Weights of a small transformer language model.
Architecture: RMSNorm before each block, tied embeddings.
Each number is 50 + 12 x the weight over its row's rms, rounded and kept within 0 to 99. Layers, rows and columns count from 0. The size before them is the row's rms in percent of the matrix's.

# up: layer 2 MLP up, 1536x384, rms 0.0781, rows 135-234, columns 160-191
# down: layer 2 MLP down (transposed), 1536x384, rms 0.0744, rows 135-234, columns 160-191
up135 097:34 37 48 48 60 36 42 28 66 77 64 75 58 52 57 45 72 35 82 35 46 44 52 39 64 51 69 42 59 64 73 50
down135 096:36 54 43 53 38 52 57 58 67 61 35 49 50 56 45 44 47 44 66 70 35 51 39 54 42 55 27 57 15 52 61 55
up136 093:63 40 58 57 79 85 46 58 38 48 36 67 62 48 41 40 39 57 51 58 65 68 56 65 29 89 46 37 54 61 55 54
down136 095:42 58 34 52 34 55 40 61 48 49 60 36 65 64 64 62 40 48 44 53 47 41 32 57 71 42 58 65 56 55 40 69
up137 104:56 59 58 29 44 46 32 47 72 40 54 70 39 52 57 62 49 59 45 65 60 52 44 40 36 43 68 47 41 59 49 41
down137 100:57 64 85 53 54 62 27 55 55 40 69 59 67 56 54 15 65 72 50 63 65 61 52 40 58 62 40 20 35 50 54 50
up138 094:34 43 60 41 39 50 65 64 49 65 52 40 34 40 45 55 52 42 53 39 38 29 54 52 44 46 46 49 42 59 37 30
down138 094:67 57 49 65 59 44 65 45 33 49 36 38 71 74 54 54 79 44 37 42 30 39 33 37 34 47 38 71 61 40 61 53
up139 097:57 10 38 41 48 43 47 38 51 54 40 60 41 60 62 62 50 43 25 41 46 56 44 59 37 51 61 52 46 58 67 47
down139 098:32 82 39 54 38 66 48 63 55 51 41 60 60 31 52 54 47 51 60 49 28 60 56 44 47 51 59 56 65 45 57 50
up140 094:50 44 52 39 38 81 37 62 22 41 66 54 54 31 46 31 40 44 60 69 56 60 63 39 49 48 30 40 45 57 49 06
down140 096:57 54 57 47 79 48 33 70 57 47 48 49 52 38 33 40 23 63 40 36 58 44 41 57 39 51 63 52 36 56 56 52
up141 089:62 54 53 61 49 57 62 40 37 45 88 53 23 55 63 54 51 53 56 66 64 43 37 53 58 46 45 54 33 64 51 43
down141 091:58 42 45 53 61 53 41 47 70 47 47 64 56 39 33 54 49 46 50 37 30 47 55 60 31 36 53 40 55 16 59 44
up142 101:60 49 74 55 44 54 33 41 61 75 74 59 43 49 53 28 40 70 50 70 29 53 60 57 66 44 53 51 40 53 49 56
down142 098:68 74 37 62 55 29 32 52 49 39 25 30 57 57 54 49 39 43 69 37 61 61 58 30 36 52 27 40 54 35 32 47
up143 107:49 57 62 48 42 46 56 41 61 53 49 48 41 28 34 33 34 28 55 39 41 51 58 76 76 48 47 46 54 51 53 34
down143 104:54 55 36 23 45 40 55 44 70 43 33 50 46 29 38 55 50 64 45 46 53 64 51 54 45 41 53 66 70 57 54 48
up144 097:34 49 54 74 58 65 38 50 44 50 25 57 46 39 50 40 59 72 70 52 68 30 44 49 40 40 43 42 44 53 57 56
down144 101:41 45 51 63 34 39 40 58 30 54 37 39 56 41 71 66 63 57 28 68 60 68 44 54 48 51 54 00 60 46 43 46
up145 097:43 42 58 39 41 47 34 58 58 39 38 58 44 72 65 61 38 48 51 57 33 38 57 32 38 42 59 55 41 41 66 34
down145 099:56 64 53 72 75 47 34 40 47 41 38 37 50 43 44 34 52 44 31 43 57 54 37 80 38 43 57 59 50 67 42 58
up146 092:38 44 38 45 70 52 64 42 38 45 55 60 55 68 64 38 44 46 55 41 50 74 71 52 48 63 46 45 50 24 38 43
down146 097:39 47 54 66 38 71 53 54 47 61 63 71 53 47 68 56 64 31 61 53 43 38 46 17 55 39 51 54 47 48 55 45
up147 111:62 28 42 39 45 45 50 48 49 39 40 58 39 56 39 54 37 36 40 65 56 43 58 45 44 59 35 70 49 48 62 47
down147 112:40 55 54 49 34 35 40 43 38 53 45 19 65 85 33 38 62 53 49 35 37 49 53 42 52 41 38 52 46 42 53 51
up148 106:52 54 42 62 30 59 31 49 56 51 70 49 34 51 57 59 55 45 55 41 58 39 44 51 66 50 66 74 48 50 53 40
down148 095:53 49 47 56 56 59 48 59 43 33 49 50 65 36 45 32 37 54 49 36 54 47 56 62 43 61 35 49 53 58 64 43
up149 102:52 45 56 47 47 64 52 56 60 43 46 82 51 52 43 32 65 46 62 26 40 51 61 53 52 54 65 52 55 62 38 59
down149 096:51 37 64 78 51 61 46 52 73 77 57 62 67 48 41 54 46 21 29 70 48 61 75 36 54 56 52 55 39 63 63 69
up150 103:67 68 53 75 50 40 54 61 41 59 45 54 58 45 44 49 40 62 60 60 53 62 36 46 82 50 66 67 62 74 65 48
down150 095:46 49 66 57 51 46 54 58 48 60 45 59 48 49 65 64 49 51 43 66 63 31 60 49 62 60 48 44 38 57 51 46
up151 095:53 50 74 58 62 51 34 53 52 31 33 41 51 68 46 36 39 50 62 74 53 54 32 52 47 39 50 67 53 46 37 45
down151 091:44 53 56 51 41 52 49 57 60 58 69 49 58 05 56 64 64 42 26 52 51 47 79 47 37 45 46 31 58 70 41 64
up152 089:77 70 37 57 69 41 55 56 55 36 51 65 37 37 59 39 55 55 55 37 51 60 44 65 59 43 47 52 57 57 35 41
down152 097:48 10 57 45 59 49 63 54 47 41 63 42 38 37 51 49 40 47 50 52 47 45 46 54 46 50 61 48 80 53 42 60
up153 083:65 38 51 59 48 54 47 45 39 49 56 47 39 44 58 67 55 44 58 44 53 47 60 46 46 70 66 50 59 61 49 73
down153 099:60 49 81 42 58 62 41 51 49 59 59 81 65 72 40 45 42 44 52 37 54 65 79 46 76 33 37 63 36 50 33 33
up154 096:44 59 41 66 61 54 46 55 47 56 36 62 55 58 43 50 56 77 28 55 37 36 68 38 41 57 33 42 44 56 46 56
down154 092:44 60 51 61 63 58 56 35 54 28 52 46 55 61 51 65 56 65 45 60 42 53 51 42 31 60 22 46 69 58 47 58
up155 095:49 63 66 51 35 51 59 50 41 47 68 34 56 58 48 62 57 69 73 54 67 45 45 40 41 87 57 44 73 56 39 71
down155 102:63 51 67 61 65 56 56 43 53 46 46 48 44 63 56 50 39 51 34 53 43 45 35 36 61 46 49 60 60 60 35 39
up156 092:60 55 69 59 39 47 35 54 37 46 60 49 38 50 60 46 61 45 56 69 53 20 60 57 44 41 38 47 54 58 50 47
down156 098:34 44 64 51 64 54 55 59 50 45 46 56 43 19 64 63 49 29 38 39 50 59 68 58 54 63 52 57 69 41 31 56
up157 101:50 59 63 47 57 50 68 42 19 53 50 48 45 65 36 53 57 48 66 45 27 56 56 34 48 46 56 46 29 56 52 42
down157 094:28 54 50 43 46 73 41 29 51 54 57 63 51 48 52 40 46 49 52 34 32 60 44 44 44 52 46 51 24 56 45 58
up158 094:32 69 45 70 27 34 44 43 51 49 52 73 42 45 66 40 43 45 51 47 72 36 65 43 32 52 46 36 27 69 51 24
down158 096:59 80 56 50 74 59 64 49 56 51 61 44 55 47 36 36 36 28 59 58 55 32 46 42 72 64 42 51 55 47 72 53
up159 086:48 55 46 47 50 40 52 42 40 70 39 57 58 47 55 45 47 42 63 44 57 41 54 39 63 49 60 52 28 80 39 41
down159 102:60 62 52 25 36 55 45 83 71 45 41 63 31 77 44 44 35 65 33 31 50 47 53 34 56 48 46 46 43 43 61 45
up160 099:36 61 55 30 80 68 56 47 49 38 61 45 46 51 46 61 58 38 38 58 51 57 58 55 49 35 54 53 68 53 42 38
down160 099:43 41 53 60 71 50 32 42 61 45 59 49 38 56 45 60 59 66 52 45 53 50 51 57 55 33 46 53 46 41 78 52
up161 102:40 55 37 72 61 52 50 69 19 64 62 48 46 63 47 37 50 66 42 35 78 52 44 63 54 67 60 67 63 49 48 57
down161 109:44 43 48 67 63 51 54 63 39 41 41 42 44 61 38 43 44 40 37 41 47 64 48 38 38 58 53 30 67 55 46 46
up162 095:74 54 49 35 53 72 47 40 31 63 39 47 51 72 53 53 54 57 58 53 43 56 49 58 63 76 53 60 23 56 43 47
down162 101:43 41 58 49 43 62 47 49 49 54 67 52 62 58 72 37 40 70 54 46 49 63 52 66 62 45 61 47 62 61 36 51
up163 100:38 36 41 26 59 63 54 33 55 67 50 66 59 65 65 52 51 69 55 70 65 48 58 35 45 34 36 47 44 70 53 39
down163 101:44 51 52 53 40 34 55 51 50 46 57 73 64 49 61 44 50 64 43 74 43 70 41 43 48 33 51 36 63 46 61 62
up164 102:57 69 53 42 35 63 76 67 37 52 57 54 56 38 68 55 39 63 19 33 52 72 65 46 23 49 33 66 36 41 46 66
down164 104:47 33 54 56 34 29 55 63 51 34 64 46 53 30 60 67 66 52 53 46 63 30 20 38 52 60 54 67 46 42 75 35
up165 106:38 37 74 41 68 45 56 44 59 42 52 47 63 46 52 26 47 42 59 42 35 35 40 71 52 84 34 34 51 56 44 58
down165 101:50 11 70 64 68 63 49 57 46 48 50 67 47 57 34 45 39 51 45 44 33 59 58 71 57 43 56 30 42 62 39 56
up166 099:52 48 43 72 49 55 63 70 46 64 65 63 61 42 50 53 46 30 61 35 57 52 53 35 35 52 50 41 53 59 39 50
down166 096:58 42 11 76 35 30 61 34 70 57 45 28 30 56 38 56 33 43 69 43 51 42 50 49 37 56 34 59 44 23 51 49
up167 096:74 33 23 56 44 60 50 56 42 72 37 38 62 70 54 49 48 33 57 73 40 58 44 29 43 46 43 43 56 59 31 45
down167 096:21 39 50 47 54 60 53 53 49 51 55 43 45 30 48 27 64 33 54 54 36 63 51 30 32 55 32 75 47 70 66 44
up168 098:39 34 46 58 64 48 47 51 39 54 37 59 44 48 44 47 37 44 39 59 39 75 33 52 54 57 46 58 54 64 43 67
down168 100:60 55 71 46 34 59 51 46 49 69 48 53 70 56 52 59 60 41 48 59 75 63 44 44 49 50 65 57 52 29 35 50
up169 106:46 63 41 73 33 53 40 64 48 64 64 56 59 38 43 66 45 67 74 53 70 34 50 38 46 61 39 58 62 53 66 42
down169 108:46 61 28 27 41 51 57 45 66 50 63 58 52 60 59 17 49 65 27 45 46 66 35 59 69 52 60 40 36 44 42 57
up170 103:60 43 53 42 38 33 50 59 60 70 49 57 38 28 43 43 48 36 44 26 21 42 59 40 57 47 47 29 66 58 21 22
down170 105:48 28 45 62 56 50 57 54 53 21 49 61 22 42 38 50 68 41 31 44 37 28 48 51 63 48 62 72 47 63 27 52
up171 088:50 54 48 57 58 41 45 50 69 76 40 43 39 57 51 60 32 53 43 47 73 48 47 48 46 60 47 71 63 60 57 46
down171 098:63 43 65 29 34 48 58 45 45 55 77 45 41 49 58 32 47 63 47 48 48 50 61 56 32 67 53 23 35 80 59 31
up172 098:59 44 54 56 61 43 53 54 37 54 44 49 62 42 32 30 36 59 52 50 33 29 68 46 48 54 50 41 35 53 45 59
down172 097:59 62 26 19 45 67 47 55 47 47 41 54 46 39 45 72 42 51 56 57 26 52 53 48 21 40 44 45 42 56 51 47
up173 101:37 38 45 41 55 58 52 43 55 52 49 52 53 41 56 56 43 68 46 22 53 63 57 58 47 64 68 73 67 26 52 44
down173 099:64 45 44 58 59 46 38 53 57 48 37 49 49 64 45 67 46 51 63 63 47 31 46 30 73 43 55 45 57 69 51 77
up174 107:25 49 68 41 65 23 32 44 39 60 53 76 66 49 45 62 46 50 41 39 45 49 64 36 43 28 35 39 44 65 61 32
down174 101:49 51 60 52 43 53 40 56 18 40 31 57 39 45 32 49 45 43 47 58 49 52 46 52 48 65 51 37 42 82 55 53
up175 096:62 49 66 41 32 63 24 61 53 33 56 50 56 46 45 61 57 60 64 47 45 59 48 53 51 57 44 57 37 44 49 64
down175 090:45 56 32 46 58 52 71 55 43 38 62 67 53 76 39 34 22 43 64 46 52 48 65 65 40 32 45 38 50 39 37 56
up176 105:56 66 57 72 54 51 64 66 55 44 50 53 55 37 49 46 55 65 38 50 48 33 50 42 39 51 47 39 53 21 70 78
down176 106:38 49 46 30 42 47 24 50 41 67 50 53 43 47 43 45 67 50 71 45 43 67 54 51 46 55 35 74 65 57 45 31
up177 108:74 60 53 38 56 52 44 69 47 49 35 66 44 47 50 58 51 42 58 64 67 53 61 32 52 62 64 38 58 21 32 52
down177 108:52 51 40 39 48 38 43 23 56 44 33 35 35 30 65 33 49 54 54 44 59 54 67 35 49 70 44 25 46 67 51 61
up178 102:51 56 64 52 40 53 43 41 62 48 53 61 54 52 46 64 51 45 30 56 46 45 39 35 45 48 42 47 62 72 53 63
down178 097:45 61 60 52 55 56 40 85 48 38 23 39 14 51 44 69 48 49 51 51 66 37 53 28 50 43 54 70 49 49 43 47
up179 101:62 60 64 55 50 34 60 58 59 43 38 63 38 80 50 36 50 75 67 38 42 36 53 38 50 62 34 26 46 38 65 58
down179 091:45 48 42 40 45 81 41 50 64 66 45 38 63 30 53 72 58 58 43 75 46 42 53 72 36 61 57 41 76 42 45 50
up180 096:54 38 40 50 59 48 49 57 67 72 51 35 30 59 62 46 51 28 36 37 59 60 53 59 52 45 78 18 54 58 50 56
down180 103:48 50 56 53 55 49 60 47 61 51 55 49 31 63 33 79 60 49 24 54 48 50 50 46 46 46 65 43 52 61 36 27
up181 098:45 58 56 51 40 34 73 46 39 74 63 51 66 35 63 24 51 70 36 55 51 48 59 71 31 55 52 56 43 48 54 45
down181 101:36 63 44 43 72 49 57 64 58 21 34 59 46 44 31 40 68 45 53 46 60 51 37 69 66 58 45 37 41 33 47 52
up182 084:57 36 62 50 52 55 59 57 59 39 53 43 53 58 71 35 49 49 66 50 49 60 62 56 43 48 48 33 44 41 55 27
down182 096:42 62 57 46 63 50 50 51 54 42 43 50 42 60 50 40 85 55 31 44 55 51 38 32 45 52 63 41 40 57 47 77
up183 094:61 58 41 38 40 36 43 36 55 40 61 30 52 50 51 57 52 40 73 42 51 65 40 58 72 47 47 47 58 61 45 26
down183 097:66 40 40 55 61 51 64 61 32 61 47 78 28 34 65 43 31 41 49 54 79 33 64 33 59 47 37 56 47 25 83 68
up184 098:62 62 57 36 58 48 54 69 31 49 46 51 39 41 43 27 48 56 52 46 61 39 70 54 46 38 36 46 59 52 55 55
down184 094:33 61 36 63 76 58 63 56 40 58 56 59 71 65 59 69 62 31 46 68 61 83 29 48 68 53 47 58 36 63 36 48
up185 097:57 64 58 43 72 52 32 56 60 57 72 53 44 74 37 38 50 77 46 49 66 52 54 57 18 59 53 66 49 37 50 57
down185 096:63 48 42 74 33 54 58 61 53 74 42 54 55 43 51 31 29 47 49 38 51 43 53 62 38 38 58 37 38 52 40 60
up186 094:48 49 55 47 62 56 78 84 63 66 41 72 84 58 68 38 49 54 54 71 53 59 61 50 59 38 63 46 38 41 66 45
down186 091:61 58 33 48 34 46 35 23 37 37 55 41 42 47 34 43 64 25 37 61 23 47 43 53 53 48 66 49 40 54 34 46
up187 093:37 60 58 41 67 55 37 51 58 84 69 63 46 59 39 37 50 72 64 64 69 56 59 39 41 40 47 51 83 55 66 13
down187 098:29 42 57 46 47 41 40 67 66 38 76 63 43 74 49 56 47 70 41 51 47 41 55 56 38 53 31 73 51 36 47 53
up188 095:39 51 64 76 51 57 71 66 36 51 45 70 60 45 17 51 34 42 36 52 47 40 26 73 55 52 45 54 52 55 62 32
down188 100:35 48 45 39 43 43 39 52 45 61 27 50 45 27 56 46 62 64 66 44 67 79 45 40 50 50 51 40 50 58 54 55
up189 097:39 38 58 63 48 62 51 18 49 63 03 58 50 51 55 60 73 39 62 53 50 46 48 29 54 60 39 42 52 51 42 52
down189 092:48 61 51 56 47 60 61 45 32 43 76 52 47 30 53 48 42 52 62 60 73 44 63 58 62 49 76 38 34 45 44 51
up190 099:85 55 48 58 51 35 34 57 72 41 58 66 55 45 47 42 84 61 31 24 47 46 58 31 37 50 48 69 58 57 53 50
down190 094:42 51 49 62 60 52 54 68 18 47 59 39 61 44 48 43 51 51 66 49 45 57 40 56 78 68 49 29 50 54 29 37
up191 098:56 33 47 36 54 53 58 38 42 35 61 40 54 72 14 45 55 28 42 40 47 24 31 39 68 48 64 32 39 59 57 69
down191 107:46 54 36 43 61 54 34 53 41 54 53 67 33 59 47 56 34 47 53 59 36 47 58 45 39 54 46 60 32 42 57 52
up192 084:34 41 45 29 61 32 67 45 57 40 34 66 51 40 56 42 24 65 55 39 62 55 56 29 56 53 75 44 50 40 57 68
down192 104:61 59 70 48 46 43 45 47 55 51 55 71 53 50 38 42 34 42 54 53 57 67 54 53 41 47 41 58 42 53 53 69
up193 095:50 57 59 46 33 53 53 46 57 29 59 88 69 52 62 53 55 69 55 47 52 67 35 66 53 26 57 37 54 28 55 47
down193 099:34 47 54 37 42 26 66 53 46 60 59 44 69 31 54 53 47 42 62 46 36 60 42 65 36 40 51 43 46 36 59 58
up194 099:46 63 49 59 45 39 58 28 52 55 56 66 44 45 45 50 57 40 59 58 55 54 28 37 55 59 35 55 44 65 51 62
down194 094:46 32 37 48 56 72 64 61 40 51 57 57 53 53 58 55 39 18 65 52 29 50 47 63 45 44 60 38 49 46 39 73
up195 098:39 44 71 46 64 75 45 51 38 66 46 37 46 46 62 46 38 48 63 53 51 62 37 72 34 54 33 24 55 62 63 55
down195 092:42 62 53 55 59 41 40 47 36 47 40 50 52 67 39 59 60 62 45 54 63 41 55 37 54 48 44 65 41 59 47 62
up196 121:35 57 31 42 44 41 57 52 47 42 42 46 55 48 37 58 79 56 35 35 64 65 26 68 50 68 52 47 38 42 48 67
down196 107:34 11 58 48 65 75 59 53 58 35 59 35 55 42 51 31 36 55 43 48 54 48 33 41 67 59 60 50 41 57 49 51
up197 131:55 40 61 71 51 56 73 50 75 46 37 67 55 52 47 47 16 49 68 51 59 66 74 34 42 44 57 64 57 36 44 57
down197 119:55 53 49 58 29 58 49 46 35 49 38 44 52 45 32 36 69 54 52 36 49 38 45 40 50 61 66 28 51 56 59 15
up198 111:59 41 44 37 64 75 34 48 39 38 50 26 25 50 43 40 53 63 44 45 37 32 56 35 47 51 47 38 63 63 58 49
down198 111:53 50 44 46 54 66 61 54 55 79 49 52 41 30 57 60 33 67 52 60 47 49 34 51 48 43 78 46 30 38 72 70
up199 091:58 62 59 42 44 55 47 43 46 66 07 47 57 47 34 49 49 44 32 54 41 38 36 44 48 70 65 49 52 66 59 56
down199 093:60 40 27 54 50 39 58 68 68 59 68 68 57 54 99 65 72 59 55 50 70 37 56 52 29 49 57 35 64 45 46 46
up200 109:55 51 74 45 43 60 98 48 52 42 56 38 54 30 56 33 41 62 55 35 53 66 49 65 40 58 47 74 39 39 33 67
down200 107:58 36 65 42 61 59 55 45 42 46 62 30 67 63 70 59 62 42 44 47 59 41 41 51 43 66 49 50 39 47 33 47
up201 109:64 47 44 54 63 38 48 56 36 70 43 69 46 57 42 34 47 28 51 55 56 48 59 45 56 53 61 63 31 59 73 48
down201 110:71 59 70 79 54 28 38 56 23 47 70 45 46 65 51 49 49 68 55 44 42 56 52 60 40 68 40 41 45 50 51 45
up202 105:49 45 33 09 38 68 70 26 44 56 68 47 69 43 36 53 72 40 48 65 46 45 64 45 48 43 47 71 50 35 40 56
down202 105:56 47 39 42 50 40 31 51 46 29 47 65 33 51 54 55 62 59 65 45 38 49 38 67 65 73 41 34 49 73 60 70
up203 101:45 43 49 27 43 64 49 56 43 62 42 40 64 76 48 60 58 62 62 37 51 71 55 41 41 64 33 39 51 38 65 59
down203 103:61 43 50 35 52 42 49 44 44 53 39 58 62 55 36 61 55 46 37 71 37 40 53 69 47 50 73 59 39 52 31 50
up204 097:78 64 56 36 61 26 40 46 42 68 43 37 44 22 44 48 55 47 26 51 59 28 44 46 49 71 43 40 47 64 44 44
down204 094:20 44 18 50 44 64 53 50 38 32 47 61 47 57 54 54 35 49 78 55 42 58 56 48 55 28 54 69 50 59 50 45
up205 108:49 46 34 44 54 57 44 54 37 64 38 41 31 39 54 42 42 42 55 55 37 51 59 53 40 39 73 71 43 48 56 42
down205 097:62 47 54 50 50 67 64 55 35 30 51 53 27 46 60 46 34 20 60 64 50 71 34 35 34 55 61 46 60 58 54 61
up206 099:35 42 49 61 45 56 65 24 76 72 57 57 62 46 37 62 44 43 46 41 58 53 72 67 34 57 56 57 51 28 48 28
down206 090:53 51 50 45 84 79 52 65 61 40 59 51 38 61 58 40 58 68 50 62 43 52 32 59 67 49 38 57 33 51 45 62
up207 083:40 50 60 48 41 50 37 51 51 44 58 57 51 49 43 48 42 54 33 71 39 69 59 63 66 38 73 60 58 64 36 56
down207 091:56 34 60 49 64 49 24 33 40 52 34 44 56 39 66 45 27 49 74 40 51 55 39 32 53 55 33 48 42 40 63 58
up208 102:56 55 30 45 60 58 57 33 70 48 40 46 49 49 46 76 59 38 51 35 42 33 37 62 64 45 48 35 46 51 54 49
down208 101:41 60 57 55 42 69 65 36 65 56 45 31 49 34 53 27 60 36 46 57 50 62 74 54 43 59 46 41 37 57 24 50
up209 096:44 69 56 47 32 48 48 51 32 52 47 47 44 32 59 48 73 64 58 55 54 44 33 50 39 50 67 49 53 46 31 43
down209 105:53 45 50 58 51 48 37 60 46 58 46 46 38 53 30 44 73 44 62 67 65 27 36 69 40 69 55 52 52 38 51 45
up210 090:46 45 58 51 50 59 40 61 26 59 62 46 55 45 51 45 62 58 27 31 60 63 52 44 37 58 56 21 64 35 58 70
down210 103:22 42 39 62 36 53 48 34 53 51 48 51 51 49 54 51 51 46 71 68 52 58 48 38 61 55 48 64 39 64 53 54
up211 093:76 49 56 41 56 54 60 73 45 62 47 59 42 48 66 60 46 56 42 68 60 75 69 38 14 43 48 18 38 71 50 50
down211 099:47 73 56 60 50 54 48 48 51 46 58 47 53 45 35 41 48 48 44 47 59 27 51 59 35 45 30 60 61 50 51 56
up212 099:60 44 54 41 35 62 62 53 50 38 52 45 61 52 46 45 53 66 54 52 50 44 39 51 37 49 50 56 54 53 43 42
down212 100:49 59 65 56 50 55 60 45 28 64 38 33 45 30 69 43 39 22 63 46 46 70 39 55 20 52 49 63 61 57 48 77
up213 105:50 62 48 40 49 65 43 36 59 40 42 43 42 42 48 47 54 54 46 88 36 43 35 67 57 53 45 71 61 59 41 48
down213 097:67 42 39 46 77 50 51 41 40 43 62 68 55 52 45 40 72 75 65 59 36 48 41 36 61 30 46 51 40 53 71 51
up214 106:40 33 43 44 62 45 52 56 63 72 55 66 43 55 37 47 53 51 49 79 48 53 54 57 41 51 43 60 60 42 39 40
down214 096:44 48 39 38 46 47 46 56 40 59 47 40 56 42 40 63 26 37 52 54 54 48 46 52 26 45 54 61 69 35 58 40
up215 087:52 47 45 57 65 27 14 31 55 62 35 38 54 40 42 41 52 74 49 32 79 56 61 48 50 47 59 57 56 49 55 67
down215 097:59 54 45 26 59 62 61 57 60 49 48 50 32 44 56 35 49 33 22 57 50 60 49 53 39 40 45 24 56 54 48 43
up216 106:46 53 67 65 47 61 50 55 59 51 29 49 59 51 58 59 53 40 69 34 46 46 52 17 35 67 68 65 58 42 60 31
down216 111:48 25 75 34 53 36 62 34 50 42 72 35 62 56 56 54 63 47 66 74 43 31 53 58 58 54 36 65 38 53 48 43
up217 097:35 62 41 48 53 39 47 47 58 55 51 68 53 73 40 61 60 47 50 64 52 39 41 72 68 65 28 42 30 43 81 51
down217 100:73 58 52 31 45 67 49 51 30 59 35 47 38 20 67 54 40 44 45 52 54 53 60 58 55 39 49 45 75 48 46 35
up218 099:37 52 68 50 56 61 53 41 24 55 36 66 51 50 58 55 40 53 56 50 43 45 59 45 56 51 42 51 46 61 48 36
down218 098:69 25 52 62 75 62 39 50 61 55 58 57 42 33 37 61 43 56 40 36 60 39 50 44 46 53 47 53 60 31 37 44
up219 103:49 57 30 62 68 48 62 58 60 37 47 55 60 50 43 41 53 42 34 42 54 49 63 39 56 58 58 49 39 51 69 37
down219 100:54 49 43 59 61 49 52 45 50 30 49 65 67 65 72 50 50 44 45 51 60 41 27 48 53 61 62 38 63 48 31 69
up220 095:39 34 51 26 81 50 40 46 39 53 53 54 49 39 58 51 73 40 27 57 61 45 41 38 22 51 61 46 56 67 57 44
down220 091:66 28 53 41 56 50 59 48 25 59 61 57 69 73 42 30 44 74 52 59 43 38 50 26 56 57 48 34 74 57 51 55
up221 094:27 49 40 48 26 62 55 53 57 57 53 60 41 67 74 66 52 54 46 46 60 52 58 45 47 38 63 48 50 40 65 34
down221 099:56 47 54 49 31 49 44 61 55 47 39 47 51 71 35 33 43 47 42 46 45 71 31 49 55 46 53 25 47 52 31 57
up222 088:62 60 38 63 59 55 41 67 38 51 38 48 42 62 39 31 13 40 42 60 64 52 40 32 51 53 49 38 44 54 47 61
down222 095:66 37 64 44 57 51 48 48 51 42 66 46 48 29 64 51 26 53 38 65 64 45 55 58 30 72 61 39 50 33 62 38
up223 113:54 47 40 37 46 50 42 56 59 65 52 80 55 79 66 58 32 47 56 53 27 54 57 55 49 52 61 55 61 29 74 22
down223 108:43 56 59 46 61 66 48 59 56 46 49 39 59 51 59 42 51 52 61 45 53 58 67 52 36 51 40 67 53 61 38 22
up224 090:53 76 35 40 50 45 47 25 58 38 49 52 36 52 56 57 51 35 36 51 71 46 41 53 40 48 53 49 51 58 52 53
down224 096:40 39 48 49 52 23 54 43 73 73 70 51 61 50 66 29 41 69 50 38 41 34 59 57 58 60 49 45 56 60 64 39
up225 109:68 43 53 54 83 46 53 23 74 48 55 46 44 57 58 53 36 68 49 62 32 34 52 31 28 52 51 47 59 54 49 56
down225 093:55 58 53 34 52 39 64 61 26 29 43 41 69 47 65 46 48 46 35 51 62 48 69 64 67 58 55 63 59 51 49 42
up226 106:30 53 42 21 59 52 55 49 69 71 46 52 41 54 60 43 38 35 49 42 30 48 71 47 42 45 51 45 59 58 60 46
down226 103:58 34 64 37 65 31 44 55 49 71 60 38 58 31 65 50 40 52 44 55 61 51 66 62 52 30 61 61 53 38 29 53
up227 091:37 55 47 51 37 53 46 37 59 60 38 53 43 61 61 70 38 46 41 54 53 40 44 47 50 44 60 48 69 37 54 54
down227 093:52 41 63 55 41 47 68 40 62 51 65 59 55 68 42 49 58 37 52 44 54 52 54 27 48 48 49 52 39 66 30 38
up228 101:40 40 65 37 57 38 63 48 54 65 39 60 50 41 48 60 34 61 53 48 52 38 17 57 48 72 26 53 55 46 47 43
down228 103:59 54 34 34 58 57 43 43 67 44 53 36 38 56 48 79 45 23 47 55 49 44 43 62 43 53 48 51 58 50 57 56
up229 093:40 48 56 47 37 42 56 42 69 45 51 59 55 45 69 47 50 46 47 55 55 66 41 32 45 63 48 47 47 46 34 54
down229 096:49 51 53 62 40 32 61 40 63 46 39 52 65 57 40 60 42 30 55 72 57 67 69 51 50 54 51 48 41 27 62 33
up230 120:32 64 38 44 54 51 48 31 69 69 34 66 39 61 49 56 58 45 58 56 41 29 36 55 32 62 49 49 57 47 60 44
down230 099:58 45 48 44 55 45 56 56 32 39 42 55 57 49 55 46 58 58 60 62 43 42 47 54 63 65 48 47 30 57 36 59
up231 118:58 70 44 42 68 45 35 46 61 51 55 49 51 50 40 38 46 64 51 54 61 40 56 37 63 45 52 49 55 54 36 53
down231 106:44 43 42 44 62 60 75 51 32 51 39 39 52 53 46 42 74 61 62 45 73 40 21 65 48 41 48 59 63 49 55 53
up232 109:48 51 40 54 61 31 83 58 55 44 47 58 49 41 33 68 70 54 48 48 45 49 23 46 39 69 40 63 56 45 61 39
down232 093:40 53 56 34 34 72 54 62 45 54 70 42 39 34 52 56 51 44 55 69 74 36 41 39 49 58 32 69 74 22 47 54
up233 089:40 49 65 27 51 56 46 44 44 44 55 57 46 29 51 66 45 44 49 65 44 46 67 66 60 45 63 47 44 54 41 29
down233 096:57 46 65 37 63 58 49 38 41 67 35 25 73 43 61 40 42 39 39 58 40 59 39 48 46 72 42 51 51 51 73 62
up234 112:66 47 46 59 51 60 39 69 45 55 39 50 34 63 55 58 41 61 48 83 56 51 46 53 44 48 48 46 24 34 50 55
down234 111:52 53 78 48 58 65 51 70 43 70 56 67 38 52 47 45 54 30 61 48 36 40 43 62 52 25 44 64 65 41 69 44